From a checkpoint of a small transformer trained on Wikipedia.
Size: 10 layers, width 192, 3 heads of 64 (1 for keys and values), MLP 768 SwiGLU, vocabulary 4096, 6.99M parameters.
Training: 401M tokens, 3061 steps.
Each number is 500 + 40 x the weight over its row's rms, rounded and kept within 0 to 999. Layers, rows and columns count from 0. Numbers have three digits each. The size before them is the row's rms in percent of the matrix's.

# layer 2 MLP gate, 768x192, rms 0.182, rows 318-462, columns 0-95
090:497537473589488481448425519416499527489496532551488463483551492518405493446487445550506525522498493525476511528475474455541445521563531526453515518528482513462539575547536532462500472556500479536511495516501403474470493455510447483468549461483518564472501559563524540545487499481463533539
101:502602577502458559456422573565490512467547468440486422433510509497511526437505542466516427468441433474475456508536473555454474495498452473494543477505528575514488542507520543596543486462488487521409538526543470466487471500488485426469524541518569475539466462443560444470480521493517518499
094:531472459470480485525471500484476502492452486473410525507522538538544476524568511469491485499452560580469400577424502489432467587462491451473499474512448459504536524415510497428557541485511484477493562455538504549503490453524494532510448415460567514533492469511514454541537444590512518491
103:467530532488442454442526489461505516489514490445494481589501549478455496427462463498527536525521448540553556515490440494452499529529511475505495485519448488508515561559475456466492462553488587470438457474523557533558455525514507474536508435494495526399396469475528489478503540470526500485
109:571395549526491547458428485511490441474505494463458507528477452460419536540504400541496439486551472440501544528551502488519497507501451512452532546488515482486441496452476515529466523500468543556578490501513488496438539519517477555464431434550475509436504445467518567532507540482474484509
093:437487444517525509461463476489495484420449495445491447494541551526559501496471481525554515462510475472464522495481559489428544537490516538545520527405477526498498548480501461466468520463523482472346465482452521474522473479504478506495494507524563505526458502496510567542497474463473496498
097:456488450558531554507529404463547503520487525563429498461513496544522506590521603468519485546503467519531483536438496449490524468518501511533490458521529534538411520482516448486560466461482575507534484501428514539472524541506476410490459507462475494518498536475495490599516466474429530509
086:445502543562508530505449489491476554413573546512550478521515515517508468478498495530561498485503519516524471485480496517453507484486532526541451534574486461431477541485586482385529438521486518478584567536581536517539482518474540492514479460569510505470508541490431450511490508455524434464
084:529519435513546541551529526555488509523507452491516486511506512458561508506444507491438421523443480562498587474467404559483470483508490472549540522529447483533480512507541506482604557477490514511595495448508478529496521499476543532432459542523501516482560453535467516536553526561433513518
095:558459477547509491547477496426493447521473504512467583526522542521509528529449501519462505504515443520521543443461538454507567488473504472506547428446465489464466513535521504508482467506472558500488525480500405485465542480477479455531547527489484461511517472469469536497463542472547477472
096:562447473456541531462535475443522556472460454546562499517467498521492512444551493545551475495494509476556543477407459505543519559499485464511482514456466471521498489598473487488458452560556600547513532477515537515500546537498500562531487504511507464505575503468478425476587457488475519516
097:496419545483500441503469582547461514531510426452545446493423529561523407500528579538526528532462486495530478512471495504494524466435483473439527535517478476480411424520507538513542483460459490472507491585466465510464461507440454484476549551482517406518519518524541423519552532559588499437
107:470517517473557554419447548597536477490564469425559512487529543441447472521511444498437557458510434504549498436542447476508521447454537465497504479453571511489557459519511489499502541562497497523562477530556560548477476467428491409494480468414491467552480491539496545480473526495490545457
099:598540560521514503466463457525548481475457450537500489539467497449534488511426498450436470488521540462550496485526555517499509451480618461465523525504455474480521461526448482513479548451530492527485530500474553467458452614523504563542473405549544490475625494500436446525476517490435524462
104:457440410539527556499518516525599481464472448475530470489511448496507477527528569485447456584482484477431476451584515564534494524501490469557484487575524548548493496547536538486467504489515489584489465439524455527535476534545539478560444434514567471490485551360491498491550498510501453401
102:536496520474462490472479537467489465494473503526482446486487403496421471435473519503479461524473495492512468499506527436532574537468401439478499463452530500521524529568478426585387508486565538462515522482484466439471462533403481427565456504528486541498461516494501517520558430486512450504
111:497485487474445505561509510552527484534544395543457573484558519516512475527519460499462481451545434547450536554498517501485469467409529506538529460470439473469506500500528593492535551482522470477468480487505482512546492500488495511541556560552544493539527478557461470493451523473567461411
095:516596418460419568495420423581499489553552427501505447512436485445479504512525597538496482446525533512465513550498476537410467492477482468556502473528514450516481567456536485458468519505574440513457486556525507499537481449531530573533486523544531510528513476525508515475518438456525470539
097:463495518567487526548473469537584466429520507503481496557485428482431487496464533513510554464473519461489527497581429476483398555518539560507520563515538465497496501467465502431479543523519533432496500452426404464483503455532471529495449461546495489485503498428446496456498491542470448454
102:464506437431483478538527505548505447506505472493570510554458467504464534519495433503475501550434475480442509419522480429504534537521534459532465425548504477473503434531486529451527493480466490427559418494447466472460522501509445488450512471550519470481579435495523481519542530432464485469
104:444516547494538527478496479512423486562543533580480443506509610487517513507523473518471479530545494509556472496502571498444504541458516537508542516563580527492519528511418557494574417517479517492454591510486547464523432401525500569530495491519505497475432531467470531562580577561573483471
100:506511502445545424494502504432525515456396520518465476522494458563435516614486496503497521465528517446556521427485479517462472570543498503478546505560419497544569475543481525455496584595528539447453527587415538584480475489462496526512504497470546511578565448470520461434445517523493481518
102:483572462523602494558485480513466490448516475480519529456471448488521495510568449475536458509551459440525405488508438470549540549487517556478518541548533520525586568548545577488490548434485540545572398543499434481547527551465526490461483495512551467478508467524503525535576490513530467495
102:413516508455486556528541500531414414531524526450438486537561472496506517429502462529581403479567496391517521481531480512486544536476493472502523593471503518479509479562481490577490546476485543543487526444488479569560480414495485538445485455524508561512472506458496469462466503514472469466
099:587554510492523439476522491423545467481556494494520548549475552468428493498486491486464431464530524479513523533543525617485505503574462487586527602461446573516577520479478499494529559492490486492506424498514553489443440468525481530476513466523453512454508476528559480508474423503508433490
108:508535477578483494477537530545626480512484465503520534454477453432470551488466463560445575508460467490510530450536553487473481505500499471470524497498542476548459536500544489557492538538497487553493474568497591547522466471502521525468516536506525516510510496460564526529455530515534511512
099:517533535475589456467444471515599539545537519536518513551536524499511505512523504491540497420498527487463538477458511438432477564513475564510442503559524514581437455474548529500492464566605461528481532452501494487554519535449445442530516398509452429523475506540523493501481500484500486469
092:466462506509504548476564517559532455535476534517440442485528496508530469476460538476457510517478506436478549473542487506530567530482484523580491429573466516480473595451473555469500485538525515464496551464434436432491468494480477445473469436501585462485531473500548461502489493453457474491
109:495454522507451523427520423461515520506491493498509526449496460500522527469484514458430517490465464562596503560541513493465549531445475588477558481585488438545517486528467540607523475501413526483483491523536463427550567510533536543457464479481480424495582576534477524465565447486487520477
099:503531462490470517524488437559515481532479468525509535508477555540505516507494428500484586511539441491469533479566523476487493565498514438426594439460524516497514522513525481516570400577483460465510509516483524505525520495496543422498495549516507503540479517503463478542496511582459448513
100:460459513464438473453512481501545496472484489482475473563462381537491533534466499402479461457535478507553453508475516478531442532474547565451557493529605477584448519568450525507519503505511496458488469502457523564551519494545512520572517478422526491548593533515481510530496509493485498523
110:498502499473482484501516540476451460495479413516514511445502507468470483535480466452506518504513465508564457492495491549543515508539508562510519512488539511521470547430448480478417382488542563508456493449400434529483530570491515493553466504465546494501509533524520463469443516464531522502
111:472498534494424458469385485460494452485524484515534488505524528463497499505454532497532550501585591455498490443433483465470559463433483425445557469523528450488536552501449522500475545488458506456495426477511489548507545442505534539555553466551623458534547532502530520502541475558506559543
099:493460439540505489483494526485534468489494452443554503420586498467523479471459486413466568524442469522511545548447515447567432579468517470517437454469506536501495498577506398504511497474460458527551462477492403562467566501525449490475519519536426494521555459491512503498558533572503550501
105:606553443522427519446473534458492493541469467470516548481502422471485466516454491580456543552477549494514514477495518572467518448529508479449553519476458472493542557535513456527532481505481526564544579527529467483497469502505491496519430511455472468583512463528546453426565574587466545480
090:478468474515515507505448526520494476520540502503531456556489533500504556503491526437381527486497559494520454432515560492495575463531553515539519497494496468477526557530411494431521515466487451518529486546414520557556501477474495465514450430481569496432398467512520486519501442468470471512
100:444473511498488466433496464453526489517497596529390478524502511506514545455518527473495543458515446428531552493536546520496482540482450488515564485513519508518478464558438463521428504498459486463453553529551539557524463447529561532496530559441579513502444533502556468448508465478529532550
104:515570610458477512499514407482569555464562472474459489564500467516492532477452494458519490560474458526425539580535527514547546472509468528518469454445471476529475564478544462502556525415514488514458575539546490512534500509585524473552548443473564544507495514541504515469512505481487482474
100:466463433538406531489534471380482543516462414487530491489482507472465480524466490506492497468509524501506561506449562462468434483547541530502573458475525460449540413458518527459495551518512445502543518520401534515509426451492484495518460500585468529490530435474495516414567438561438460506
103:414409495529484544538490452455487509538450547464526479486518479506516483515394510473560518499540446437503505506502556467515489504457529456458540503483493460441537509496508430513488511466499553551483553550530480448524520535542476499429451507513497526493365493510499538598526520462487559504
106:484554525540468465508497534455518487512436462508501513451553526452415466534501474463446548490502397482496427511439510546455478518588559491503517459464548539468504520559502485439519502524536499458518502489444537585556459518435488549478513527552551575554515473433462496535437448474475477560
103:572575507473488473506456531373494482511534467538536540536484493535512452512458515455456499505499530485568515561515533531484541517482496561482467501453484549493508479509518545497487494537413525577531500501511546560474477519468448454508480533555481446438428500501504465458466434542456562491
096:431429510540510542510515549429491511566540505466462514464588457427548524538488535547489464479508470505488549522499550493504469519543482413504519479469514514481477534580542489564440505553481483545497526463545448507501518498527400457459473501553527514470591527519462546497490506514471465431
104:454468515478545533458537502483487558438511504493579531550394482471554475500572446493490506426391474508448478471554534522532574530584566446474478487550486540511494501465542481499513443480531526537459459591456458530472521511405440481519445507503514476525453474438467478445510467521515549535
095:538494452509437483512476492534503447422486482464438491498460428508501599503450465502508470443494549524534487486480530449530531568545536510494544496541516432511502416453487466495522506501545520433507459501497410533429509459486457478441516523588537467457503512567525480488544525506436490475
089:547456578419516560479529514495475537542492502508433518565512479455515504475493490556475474425526547505472526479459554474575465468500490446466493498487491567499475516456469453435507484456420471490571506513589482559501507555474517463492522510547456446527450543452486526404498483478440428535
095:490503500545516477455509574438448462493494481510511485559567435515455498485393582510524537535496517434459436517437563433501460454414476484461513521503454578485446532491458529480581502471506457500511517567516461518493466515481505483463494457441621500453462491512516548537465554507438490550
088:470468545529512472479507496493512497506572449535484482488465452514548533573601521520493448490548536468511532528480445581472535548462494610485502533516468483467506552469508502464580496444510501558545508546443516466502419522507475537503505457568509528518532440536573502564497527493499511597
104:533474466584500462469503489502607511464512506536483483561507526513484489481513450452490514501541538503487531466438555469534501495464521511481567507478482469490476543424454468473501508476549451547402483519469445450450497526512610437497528491493492562512521480476479444538505489514490540461
076:500565491479474497524487555503564537457427470506512529494488453493541507524510471436509431507474486596438494511518500484478474484524545483485509455481497436521467458532525477580499517486504487441482537463588421523507608520557466561470470471476513573534424466516472468532434393472543452465
088:488451605413531476477457470438564536496441487392473471459487425453551501533457495486516505482488568492506497511469527516509520563475500540484472527557506532527590459445488472467471553501509527544524551462546439516479491539508479588512512511462528527514482537519487538500513504547496528503
104:446578468546494484547529417492543463521500477457532445531553568548453454501524442492479540436472483454552461537458567417507531470509501535567531510535437535433522519525509396512561426516432464609484486479463463475463473470478490531536537513437523523512523502514504508478494522557526555442
114:516535502474472504545597498490504531489553550560505476611467492527566449543477497574480515557513488527493426532534504548532509530549555543537523484532519516500497495458443528476505558472502493529504523445424464504408566485476508515467507583470521511559534484444554502530487529504515534486
099:513433441529417438490510471507578451527445484527457548513453445492526448500466503520489492444546460443486493500442556559546561516483539499523542513524506491562509474536524543439403505497493512477491474449454457494538570459383518518461435492514451489441534463558483524452522475519556495485
096:514483456449419494476409520549511467529551419501491480466523487524532539504451557512521450506438540506462442484464550451496536485602499510455454474512482459486487503549442524459473517503506440497499477499514556485504460440488551497511474463480519504483546463529487496446529484452511595463
094:549472482500476493475482624535502505523533464493544466480533413556492477501572486486543478499514473509484462515407501459492533464489517500504475483478443460479512492516503514540442485550439462530573412560567504544487471456547516531496437496484464506442402460501501456506522442523475463493
096:513569476535494426568508481566498425494479516522499460550521533536516486489404464447442540471548510514552483494439487494458471557524536479591484586518468439509429496433526557479463483542463571497557523542506472441586439519502499394510518524531464551511533491499477487529431532536534546485
102:531543458523485545465518525542510557549532492514478549503447521466439493582532513461449558468515499540480503476505505504549558563507498471501414414532500555468545528475528550568543499529443523519428452476506527498445501555471488506458451511582494491525502492512602442445468494616478540484
093:495469488484572507393570509520488532493484470435419475423459502458453548490545512492474452492524574529451471465476464538490527546438514437443565514477443535547526492514577428522458525524417505492471507508456462436464510428544466507502506502535484532508552526511500497471503519601573482486
103:544558576513518547509483517573563486544567490555486542497479520543524517464461437468486476535507437482488551444457467482491475516466512491452567481455507573510569543498516412453476479548532496520501509472466489493395568496587536545495531427544479447513487582455514425517532522583481537480
097:560480455500502486482467476481531554467617472516511494509567478451408471524450439439486552519510479582493474435525526474535498467462524427453447562493560500504522482453462461533504544481488500579554533468507528574456476538540445484437438497518483506418539506540514560534482506467496467468
097:488507533538522513402522514523516603492471487533466501493512548492464488518488458491528522447484404538544526475515572505539534537463528485406477541566460492554490493452492429455536508529455560484487517450494474504489553476454540462426503477474521464496452484506535505497436459565508576524
107:486466518479436495529503541531502520483432537488621571506575509534541517532461487417434571498577516532513507483522541458479516525538604533464548632405488466499471457546470463471502542546492535470514527438465454540516507457564469503487497539541556584508530490520508502437429521501443520473
109:522414487435488500493464448485560562510525490547521532541466485540502582443441547481514481495501496495482479477490494532560570522537559494516517534510426498468573494494527492576494531473498482396460515510564498494480486462518513442551488479485402444528461513548542510524560521641513545518
107:545528501501504527467565492523546482493505538472449435580503459504564507429488462537469534577519531516522455537430485533496501509544491637584542497506566472493522514505480531445491504468538536494475487483504486511505492477507534517440466563568526493536510423511497389526496543473439448522
100:389510436515553494515508521513464585504440481501509571529534503562498528496483497462449544466485429558470462516413487525526530448529511486438457483553511502469509489461524510532552585475611472478439519501500499483411474456485519544487520499501475493413491467517494549544564472554503555448
111:566505530501473552492530483487466432538423415511453532494530501552483477497478507375501473507543523395503494450419494531424496489463497474528546469522482499417513488479534570419541482493512535466517444478419420494428529470552433506467458523521508464494495487547506411457514474495534449467
109:469531540478520470406493474524494461512425510528455470483488438552437547511487535490498489535575441501582485528523471478523529516517418536435484498494496459440513502514557456514529552480568492477508424452529550493554540549445447498582551510483537545478486458516475464502501417471511515521
085:555509511433530527511521546558521513527434545564543498544458493505456520472445520530570530471484532547552516543520500505522435528542517560520495472562442439527491536587471437412439459467505508466529527536503509447580489494570515477485515532604491520445522529560388490505421430488538494507
087:472462512519535500513449531472484445458422524516502501452428488449522513487445552564480528575520533542545557554470452544552504510422469614499571530573599467564483473453453525508508417454574473567553527480510573435444440550483484485479531503492527509520464485471440518518492426468514499512
110:484513557523564423534549436501472553491487459512505453465462497421511442508520526465489478547541482441435478555503547522486474450463421497481418521513496559483502439495607488517574496385497467483548578513461493473511531512486428502503478494503471521490480525400472461442514455485556505487
110:505504465452516506408473581500609463459470461530524533510537503545414463499500467511510636472522456556541504523464465508564485519443544450552568452486484554511501517466485527438512475506521474543464563536491505501524439543479498465480460511573488521518552447438486491482503546493506548566
099:471442481489428508528517438546453515457553424507499458480533492480473581497589475467589548543466427539548407525430498509429492463468486425463510540491516460481525452552478496515525531469547474472524500487508502519527519534586507532458480528490513507583465419467548428443510523553491512530
088:503536460517531497540514443463530481499405453495531439464440540523509515575480575453443521594508451547453506491562551490527526481476493571457545575539512496514501503488508471434504477536479523555503461458532430515460480485431509455459464496473455463441577528518563506435434556528487512487
104:507514482528448534511508508493551414484449508530566558521504456483497552509516408488494435564514536487496522503482451528530435412465503484533507424473554563502487525488568499536538478473480497523540472461542506435487502479458463408493513549461526482505533520545554544433449456509555448471
099:436481510543505471516528587518566503490405458492513467511475483481487533488451517491397493542539478483497452530442474566478545558504498486527464508531536496473539493428543464440506527502559549420517547458469590468546466445501495541536483457507445523404511577489527491484494508472509516429
098:475478572483543431468464480518564503484466532534495509471569424533453524445460508472464442530548456544523559519505543522505476488512500558575555558432596443477486442505432493461493566504527500538427512471510513522505495508445481504497491509411478506541494461497532546492602572502465526481
086:456378512455512578496510489509514457500534482465499461549489559448561500511497512480460515444480591521497563576437532516520618537527455418449470513563437512451487430547502556478548534511582547557499402480485487500478490565474468531541492529509444487516530468547447448508483482512522457536
111:476521466500495604501473442514523487443496521430544528439511460517543452526545512540451448475529531466465481484508549612494443510556492457399458465483538451514466554496599538546544479503526502506435486514476468422521433531518514520494518519515549528479495451459562529484507467512462521511
109:524460468574498544524546503476486489493443559487499440493510498560456475530468504489481517527513458523515498549501505499505496507441485471479544478517535543480491540499560545561454510435490536526486503477544468479489424431496482504491502551568516511570523545457576584434483510481574541485
110:489573462488469481482441455448495455549513506487536547521534520460456463490469502514510458568521551482532421461496499546453557471473504477505420523455549450480503534496439554570545540510482492510555569514536503559461428471501503517501480539465546554489464481458563530570475521526572515510
100:503538502516512568473461523430466477548558464467424492494509453543554503528469531453559567526478495454560445457455505476538450523525556503534470584489504461488493440469441520529517531479515484530555458482499444477520520561500548476510466544462558429447455485472576513447482557563538515421
090:470569493497509511504447475538489485494611523485461483476445444544480510577544405483443531497474478472465406538512497446532551437391493487528487482455573425504526507526454491528492475519487395521498578493481642556537492544531492540439542529480530499458516493519563574498507510525443484491
096:481546528439501486565557531479486469394445529537459467416500492519579464503447451390467533492512536538476457479552473516482518516574557537432472468487524548484534554522463527542511477510483463500532485578562505591488453524434488564505515558558507502479412492555492516524499497493485557519
095:415514495436456535520482538555529537500550548405464529512521505527521493520507595521499469466482543584523483499477488508503542498538488495505440517520546488470552420490454506507503520499546500523524458496484484419495537543608526526468482477543516496526554513480531505483438544500485520526
107:492451497503486495477479530470493461445491501541465519442482487471540538554554551493448459540503552557494501478467543553497528478549545512517519477513557479587458462524515514500422566439506520513459503486501465532527451511475449523508446512484556487490526526528402495462475414482517490548
101:454417462506497480497458442475485507481491557537436581485600446477470503472517466505494467524536556484481533512519469501501412467530511446498434503489523522484473528541506416447510582539539609409520497515533457592539403555442493496469557491472549526483485514497483502522467431460556512528
082:430481506502442541572502461510486517463477510404494543478432548488540539554571479501446552501476553509524534494446374536508519462518462439406459532422484475478502519451453483463501499429475500475544501499510446517508551545575519539534510498477506501457509435495480500469440464544505464517
095:518454581541550566514598510526458491445490442513440469455500474440488520471505526550496462553552468506469479417491454535402521461534466491496553489491488519518489546472449510477485511512582448488524502473538486495465456515572518489494479489479556512458540561539388484571488477575586429546
097:533472461497497549456484558508511533491579533483444538488446445464466500504494532480513457546500532527494438473489445534585599525480520559450467538480537444535476498432470492549547452493483532479529512487487524541444518568441556466524495506560561484424499464547522533447531516458469531493
098:516432528474457501517540553474485460447525483557506477491472534496476424504481496549563508426530479533573553455551546409525505443434415526457482496485525487454552526521507505545464493548482522454519537502472528535522481513420509463517525526588521482537493465491489506533461480454503513581
097:579500458449531469519497533462587534501508478464556618602512461472525494506470550531547473553486436460514484459470488549460528479508530525503509512515506540515541512448526478586513499447467546493499472424541428486524547513493533433510513425430467517450509447496539455453478501516465448521
102:510556533438429490600467472512525537438544548485513527529457476469529513510534448489538572484497526519482485513508520533464458483459448538539453436449496465568550517525558510518608486478435522526494586495467453549514496515513425452608494501478536528447533479490496498528504515497503523588
108:474498546435534526456536525518485545513549478552449616442568459549563526503504503498505439585465433611572543525456541490450538471494500512518459512494516514477407389415462457457515511549430477508523577474571540574459429483569503554518530475516541528540469492506569501532514534479466471526
101:524540476509525471483529524491481530539488506527539459525470438420511541567485564497520432463464486480502537476523482420492521485467557445478489506481561536570475516515504505547532556490498494427483520420550475481471494500484440466540536467463557467529515484497501529528475441489414519494
105:550528499542501512462522529430555520501470518477486506543490515522474550547471562492519419519514505578565537529590527521498506504490559465525575469501493504582476439476518502506494486580507501529613523471586546488507514480557439498481501470443501497494481425505570489517489513487487519409
091:502516484512460493541532512498532484523498468522518555550524463549563485478447458432480522475626445508511423511430499536450526547503442548465451529495516506509494567442381514443378557499520516535534459548514472533538431518450568499437492469502475518510490485527516525416422544511465470530
097:449503494481477537480454503502486485442477551510465546524427483447501467482439529547477450450468404457435512381524448499499531431467494547563522520519532494535516465529543493519471489500528442571420549453448528445523460529485570486491442487495483455484525479467427559488469521494482501527
100:517564481557559477592500495449494460518565503493482448510571520480570457443481461550529549482550544536482536500464522550560580477485508468483492494497541465539476503582502527532468584501555521515450521540415517474452452460580488496475534476484537520502496512569501529466514502535504462476
099:410602570504532515479479518466436485513473493550494523523511480560502510491489477458474491552557559471523522542503540451533542572452544499462570482516530511510488492492510519447454497503555528516620455467469490483545465485479505514461456501516438488502524483439481580522526521460376527458
101:520521444404483520472514513499496509471533515464487522540569486503464506472472492480485537534411524517483460500597474426515488461477499476537484450512509535577521485460438430576490446474517546431485522429459415526496477535517511479529515456512443542497419525548502464430549461477475506609
097:505486458507542458540534516504559579485462528525502527515510576465534471500586468458477550503506468455497525516554473516510512417505504455464475538464470485478470454501452447523469492499466503451546531534525498541508529482544488499431499442512509511518482533546501469520474449536506453553
109:521545513420509436437541553417516518480512496525480430531529553477437489519556507477531493512459508533502540415561482489483575520508488471540533456402524559491519441434481561468419441479541495462507453440459493560456485503475526459520489523507572541457544555464473574519517537567507448612
100:443516533475551487535423483561516520548472491524490479529445461505503505444546449543553564450485597486513556562516461504486506540480531582400481527585508484536503528507506435438524471473510522525546415480455524486426536497468502492466517457493553454474475491490549422528480452468510479514
092:475512446473555438547495552488473491538452465526473488491510462540540568492459469495532490557488439459461425489549476545521493486498515570397468475467534457499509573425508535512551486438566548518460583464457530496421517536571536499551555536530510484491470547517455478459510576546488481478
107:537503496406573474488450550460476442449582471528564538571526539478472500468531467505451519526553486514428497523496448480419521511471496455518424456527541474435443502456451624392501495522533490483497571473486489533546439533548527576498522483593502487445522483482506482540439567540507484494
092:479476433477462472545494468446565499482518567466511478626402532566500487514462506499506436493511462506492401437488490558499530528484523469493524471501522445451504539519515564449586521524497462429427547550523492401563509478510517446605464487500513463464505449460478450442500518531415547572
087:492479495488497514503539564487501508505557518397544469473561589526419520489471543450476455557572496482541558438498452441514408510420516512521509485404505491560515509525467487448482501526482472447534557566523496580490554443508501566404520452505585483452555514446508488434476555518480492468
083:471486445459462481494492495493412566424476489531481503527520418568459470491532511480536496532483503522457511456482552455419488520515541551474430461461480486502573526480492483439454525545521500482508529497506543541499565539473477504558533467438444573472489490511501425585504498490451512482
099:498519479543509494501544527525602577488561438515491420513492503458457541520501533554561443506534473498547492450448509463462513508473511543541528482437489503532441533506528477531492391511572476442474470559496500441505506525479468580529563488510537566512524479463539479537465522426544533468
099:534517486482547520504449503466477566512484474474516512470500468424544526522475509452464544452527416489525483454550564549493509524580536464493495539483524517517543470560495555532530507550582574571620457493463476503452508487465507516420486568497566517473567516513538571551527506463481463478
104:526451513482449540558552393551485484503522503439464527511559514506463447500526551493514439484482481494497544480514439474513583545495469483465569514529465524527512471538511509484538581532460545509458464453490492467491481488495504474491459526477574482493484468467452506431557550463448552441
107:492450565490480525439511492475444402471516598463508461492510535543598463508521511518474500505534482483550536493515481466495559442436477506441543463574492530510514493513497500485444496498598510464465527446463476547515501406467563440499506533470493515466470555500529489562469457491469540515
103:525503549531548515536445461500432469453544488440508533531501436478512435505468528567536561525504428539530527463530535503439494435518524550462485472472518503456565425499503506486494569499492503580584542533443501588475518497449504601432444515487488510505507518481565533539495536513526503554
091:461541483451475519482479430482496439529422437555526438504523502549481565467552531567445448561533460417543577497551508508473500539456517507451509534452536507494504500510537506455619477506466471469533558477532507514475541483586471498530490514505494503515532539527431492447437568497474523460
100:493500424502523534494511397515508551496523563528484494422488523462567492426458581499515471478498464452561450545461488506468433457442530479497549518565557454500436495561528438460457486521484555456457475519470499531547578542490503458516466509522505537494438550493533450515549584432501461443
105:435481489492447491504563542482500563518569584505505438443533448439434501407533447495532501482505456471501473576470470510477480534512510493411544512457481528558476597479421487535486493514542528489478474490557575509458455515468612490535453561461466512452556513507418490470494503446553512400
096:481517477489520459536490555462482515555468474540451522510569508499508455516528514551444564527536445511556505422492518539504472462500501492579521553414477495493516442530527493428518462582531541495510466461568551497507532474422462526498496505493493516564472516478473462476463550466434445547
103:542486493524466444562478488527549507533448522533494473467535496544609555590412463504478496526569484465476503501469499581500531465480484497464535545474483544509534450510530464536518478439497542472535560505549516518534517539483531531482483557387550504466599540525505533487402576471426546514
105:501486519472525461472507493520443447513553424454502468513475531575493553490503433470484497450558478495519557456557496469463448450450488432515466545440562508522514578482538405537480503452467546538494494497525509528491552539496455545558546419493545542496518542474549523561550534535477510457
098:583425540604531537503454423468559499470543529512485534575525517498523480520469573560524501527516463529523538473479549519424532525527483466468480530535543435422562487513512471476478513484505531525462503501476521588396530507454476459474488514459483478482492472447531483498529596473519490524
093:500507528500499463485426566502560524368583410508540484548509566570458527535488508518472437473446493540481515482483489544460503491480504545495512578451563437497473509496458519492535479524415454518476508465530488459487417486453536525453510512442465489555470470447465454507556475563505520468
088:474561488510505491531442501508463464466600476577516521522473477468472556476486440425479510455561511523569518575462440541565490531433509513510490486483483507470561508471475478528502470523608543489456523484558487420571499463497419550455441558462559529559536563548517540546516432469479549461
102:504440586469439493460513531575443481483491521504437517566572535575446556511503482506454610517494461492525518543464481543525506468431545481499490430476551468521488560494510533461506502571459473491450571499525577585514500479412486523506550460521519489525484507437444490497560428525494492538
100:513426522510507568474486428504489470531509511497420467570430538481442564520501487515505535538495449512515500499469438426493513443437512485562443555458471559540525416475476533542506467562499504470475527544489518514511505534493524481453551510521457500513588488504429457489537475523511477544
110:438515473450480503415569474515474442454522457424559528480565494597462438535455570484478487526504478525560537507508496407539538500500568502430500523509564400462545528509537529504482510479531453602594500502571548509493462426446443527584515478544503417495485488475493522510506521470498462525
088:477525552421453501506442482515484465464547495519556481564506481451501541548520471433457425509480548496493493514545486511496517529468509493557468487530477523463450475537538590439480505527499434490507420519515462405520434523588517500425479511497460527438521544509501396575479444479475501502
102:478523547526466547542526523493511554540504452501506553478486582533446492460529461476469481568526510507513521484481550538473428467493532408483566473434464456498475524486519476468512460482520488536469517487469497460473527511485492528468534520504463483503425473520573450446519562468506415449
104:513470558544499520501490477458525527519465491465500491561510525425444431525488458568408447497533504505491521526462541449416494455529580540537508453564505487471449479555538498482451511523451441453555535475541458551451496443530491504600456533456509502556513519486577490527466527493504460445
110:500508437454519485482543490532523457479541451475505499494458503523450468384514562613426496507519427522532450523496484515475480443509539529508466575488500563523514427473494497604583424524425521543432517469464482558513470550491450478437499520493479566479496481507487586456498494566512452497
117:515491486468513477532498480463503471445591516503571553433446452498518483451538535545451501513493500504514509553485518519522574529576505544458437421503469582427492544489492502495509543510418535534538540496466494468471517421529480501532446555453486486481523553548490453514450508557426512474
107:512590439511472524517479540494513572546489516446480442457482537487546467486462478491577463536437482520566473498542542468460463478439499480449470476479442509499580532514478503459538548487498499476455557501510503497503462437537458463474490582499531464530458453558437457546468500426465475543
096:444472487542502480479494458457435596533489519536503473457499527470497531569529443457527484454384544588476504498555514451569499562502529483459455464535477463535445554509517482498522470511483437510577442488499470503471541444600533460575472469482482451536485519540449487525454464482443490569
107:491463465493492495456543537493515542498569435490485541502526586519465501456552481482475522591476476576521549474539547496496488508488519614510457504409461507546473491549553479489468426492413584482505503480477467418503480454500556498465409567526513485547463471479477476485535489468516522537
105:483470558478520514548440473474417511469432536518492488505548492541483485506509487483569494536486542453474470504511556477527456570592422466546509533502522541502443501501479520502490509488503525511413522507557448490535428511458484572488504538548532474505430478468506521558554502521472494498
099:489514488413437575466509412430470441464463553513552486590497498501443547501506521503562535541494468454552436536505480562500479499455449490492615483510513425507460494493480533523450516463451442534508475514507528493482503508489569468482410542484522501412487459472507495503496479536452581508
121:569455473537561488442445507519437533431508535540511497451437547571465473448522503553536554480588453451544572573489488517440418482533476535489448476522483503486449476465537442460531484488509481502442502515487469499438439448451486486572450531537516494530473519484447430499532575550459474534
091:495549454485583452518502506400524515425523471557533523488544499478498482501457491495488483557466526500482502524509515475526445495505457461472433468475479510429439578555542488435447467570490521398414469471531492543547473537533540460498495595545427522455498543551514605435465470561564447491
100:463497503498514515575570453483512523510457533508474502553461447461594481517529496555531512555472528516496446561455537493467537478547471577498465556471489495525606605511571466519491486455519572489528519470407574543511494508489522469508510442437453533504535540534550444537441574465500498507
088:531438514516533474477511510505473471526582458531571531527481439503527443514531514478519536480445474439433526468555541496547393544394507459463506513545566520485507538483502499525542426479466528492494517518543457511464523505498479469536500514509530490487505565449533505563488615526489481473
097:484454519553442499482494507560496495474492458501431538462479492492524460504577430551457482483548531437478515477463445543528474498516495465490526498501541451470482474478446532442536486538488485513406479514483520527566496440463507502486501493512463498544450525572479520487504563432531473544
096:498513507414492570528444544499472489540397484481483425496543538530506488471536511441515506527482434447540478487475455511434447586506485577463486487476518512506495465496479549523513440502510478538469578454442504481463468492462558518487607433509472524506477502484511438527435514539526496432
102:506471479500524566458496508519481528453514515484479479548472544534452442524538539441460471538463505496536456586529515490436552498532515581515502553536499573497468491477616510519443522513499567497460468437501501437470497495481440423411478423498461515534579501505461500457490516488534555539
107:555477541537483534524544534503461482494537525475501475533527462429439500500501566527453510499454535490571615472526540512428453536446493511450535490439454542500433479443521523575524489478488470594555524506563515528481512582528573512528478560582452540447512523494508511515479516520488517574
097:579517480482517526498504468485534489473468470452516530541505512498496556505570546538511533420514587439549545442487502497527511508530442489519538476502522513538524439467483542442506536553483519487494473460488416510551452443445479502517522437523490473567471482507562448468545489449426505525